{
  "n_layer": 10,
  "head_dim": 32,
  "activation": "swiglu",
  "norm_place": "pre",
  "norm_eps": 1e-05,
  "rope_base": 68900.0,
  "rope_fraction": 1.0,
  "parallel_block": false,
  "init": "normal",
  "init_std_up": 0.0854,
  "init_std_down": 0.0,
  "lr": 0.00412,
  "warmup_steps": 258,
  "final_lr_fraction": 0.0,
  "batch_tokens": 16384
}
Each number is 500 + 40 x the weight over its row's rms, rounded and kept within 0 to 999. Layers, rows and columns count from 0. Numbers have three digits each. The size before them is the row's rms in percent of the matrix's.

# q: layer 3 attention query, 128x128, rms 0.132, rows 0-19, columns 0-63
# k: layer 3 attention key, 128x128, rms 0.129, rows 0-19, columns 0-63
q0 143:558486448566509476574413482507523478558498478550492424473463513492512579492406521580553507525519521516508451449519514490447500548530481510486495497590455432492528573542569520489543553510466434
k0 071:514510499458467458465501484421496567563488526457500547559504464470458504534539489424496526550416526514518465445516507465481510549586464497548554539476535474493535481532497527446433510505528453
q1 117:534544499478508449524484487617450558561480412505473468481491552524459546530523495574544462523514533557508490492511511489507492571474500549487480447552458496461503569511550499556538532504454413
k1 157:565510461542495491598447551529470499572415470515462529501511488494451605531483460450540498504587546490520417461529529494430505488584413542489507490562466490447486531509511501501591537443532471
q2 131:564492462522537500489409508515528523510495479566466425439490493473529530483422515553564543529500532497488522475503533516477515558533467511431515480565452435473524572496588529476508524518494411
k2 127:537533494527466452544458505504468559564459465452472521517499490505470599556487463477501494513550574516506437455561523460419481502581417536527551511517448473439515529585564500502561499459545479
q3 073:552543506463528489505514471569448572592550404542438496482444565499454540483519518533535482535503481518522490462479527436525484553541546490517493495554466546472470590528558488558536493556455434
k3 089:534515509619481522585432465509490472448413485441468501509504471466479565524473451536419489459530514515482496475516527484475459462541460499501531445567472534483509514539552473569575490479520506
q4 083:471490545529405507552544474484539391448537462456540562516529523498492458478511483438420465470503470515504508522510477456482504474464512477608484526454564525517487407525424469473484496496515559
k4 095:456481463436537525458559537507502506515559554521537491484518514538507382498531547469537500521461448445498515497437507566553534495475556453471438532424536478496438504418431527455436510522481523
q5 113:549494485503513523488453529513555524494483517563492430445487460479533565484418520561584555535505551485492487472509537515465503556506460515467509484564453395466518546506572546451518538518501432
k5 116:551538480498442448550469491497447540574440478443505523506506512458454582590480476468490471510561527517475433479570557434455494501575425542507536520506437490434501515561545490524568500471564473
q6 097:435528508505499547531516500494463503443494521445500551540508488541483468548543444370442483441521465469535503586477508465533509422490526503538489560413577547523492419473416478497512461438530565
k6 091:483459502452548545414535523507557510468561559545495473487484510526544391411520503498537534497464485480527546502482501597542525493440564471487450508472529526545459504421463521446454505481458501
q7 115:559506473517550554469431513486524506521471492560495424481487484504546539505398521557606538533492561450481500484512532551483532570513449542406540528536455435462543564503549556498484506510515445
k7 118:540538475589473485561438476510485518526411474471482529534472489458468563508495473490487521478535535557519433464571548437433482444599438508549535478508457480444555508545545508481572548467552479
q8 109:440504529479453484532539476529489509501496480403509579556478506506451459522573449412408453494484443516517487504469499462495491439511535501568477526452526553547467404526484471500469494456481519
k8 114:442441486467566549447533518504515471487554531575523490468534490565556436414540503512501532488468430516491545513466445574562528527415541478511454500487565546535467495397457525504442471511427485
q9 085:478499518563483451524540443471528441440532547474497470511501483439507445492535562525435437403474484547531541525515477530469490478448552446501440442497512533523501440445425462530464497485488499
k9 087:449518529374515487457522568513461515524541550537516514457515458583515492520505524491583492567487491488475550486390530535515510579457521500472505591503472484517489504503477497472493467477433494
q10 107:455535520508466477547532490508475463460541482446475537525510522476457423535554452433401455470521445520549504529450532462519467407499538440584461547456553564549502416474407467494489473513510559
k10 106:458472516413562553447554498514528494472582542554528491458526506546530416454539516520523497529439474461480566500474499584573537526416592482468448512481508522526463476424475503486456483518453520
q11 077:519436538458476518528495501563514447425489548521534502482537498455508489472535471543575524563476516496448553490512562496521487509470447493560544492519522406506464448526482521390545500561537501
k11 089:572558466465480507549479492511503550552484509431494473489478465577492556627549498467511456462568549487480467498568545489467516453551488509449527519505492444425461525534557485486549461508527486
q12 123:571479492470503555469446526488504535530463458584514444486504510506546541479377533587607557513465557466501484481499505538516557544482440543418498489537464410478530589502561525480508516553497457
k12 128:520541485589468500575433486488518486539403494433428514500482504442518579565477464498462501462504510509507456468562516401453481479611457505524528488509488500444543515578546484499545525492571482
q13 074:488528438501495428446512500460508555507453475482456487479475524494425592496552445441457471512502516535572390491532535458474473484562426490548517530518470602497505511532506523530508527450555469
k13 070:483481527496476441555553444472512468503531473518513546526493555439532489490478514536470476487431463456494449487498427495448476520495531448549536480453527558561504437515493499552414440542508470
q14 101:459519514516480448489537502497533474458558445449522582501504533500473456523502482502470439462453478513515540536457481487500463456444556452547431501458551535524444431478437448437423462533494537
k14 126:438474565486497452528555502520494474490559584499510505496549535508489437479477498499534531502422423433510552495409488518543498522472614482479444510440509499520516482456453468525454467534495479
q15 129:468465545485514552529539477542538462457575560563538441540542420524565426473481548510478467475456498480500564537452500526514537476462547458464425509499517462537460498469462475523477458537443503
k15 094:524552472436524565404454536520474535530459529529533480476502468524521478481502470451550492574546516513481541468538547572552485531504472546476522561535488455460503541461544533423552526441518495
q16 109:502485484542493483553452486460544523466511537548447457490555460515508504448499535464433490560469530460558496487499493497442500525574504452504440476536534510571524531471540473562464505560516438
k16 102:520459513480505509494475409465456531492535450491546517442488510452498540494502491485499476539456506564493546445472454476546532554507481507526613556453456496569483457575514453529573475437533519
q17 105:498480486501529563495532435557527560531484496494406441463499523464576565493549517511514486448430484512456475520540489490432516573487521431476471538500452538470581472489531502545459466447558483
k17 100:491542534479547467539491561479491481496491524449562495540536510520508473491444439472491438506548516515535504382514564547546411589542516462487525537460542477482504574465462545458461495498486456
q18 098:480533543473505532485484533502464447544513517471539605471524513462463428495529445481535483568552522492496623509528535501524451508438469488478542450508480470443431483556491494425510531508479554
k18 095:575483465467493516440541501492508561506442581489461442430457447546488491532582533539507558473572549494498521555511526531480480451542512489476491497541487500490515565436565490397456498500526485
q19 087:506524572539509527552502512590496520571473502464497447456566473496455511521423538516563517495508413492455520494480549467460540456492477464478466553516490426537480507468524509473465550514420492
k19 088:547524489448438595522495519479483423521555510515461481484507462517526531510432494462479612463597493557477534413480556579514476515507477527508491565480507491459481482469524482516507494480549530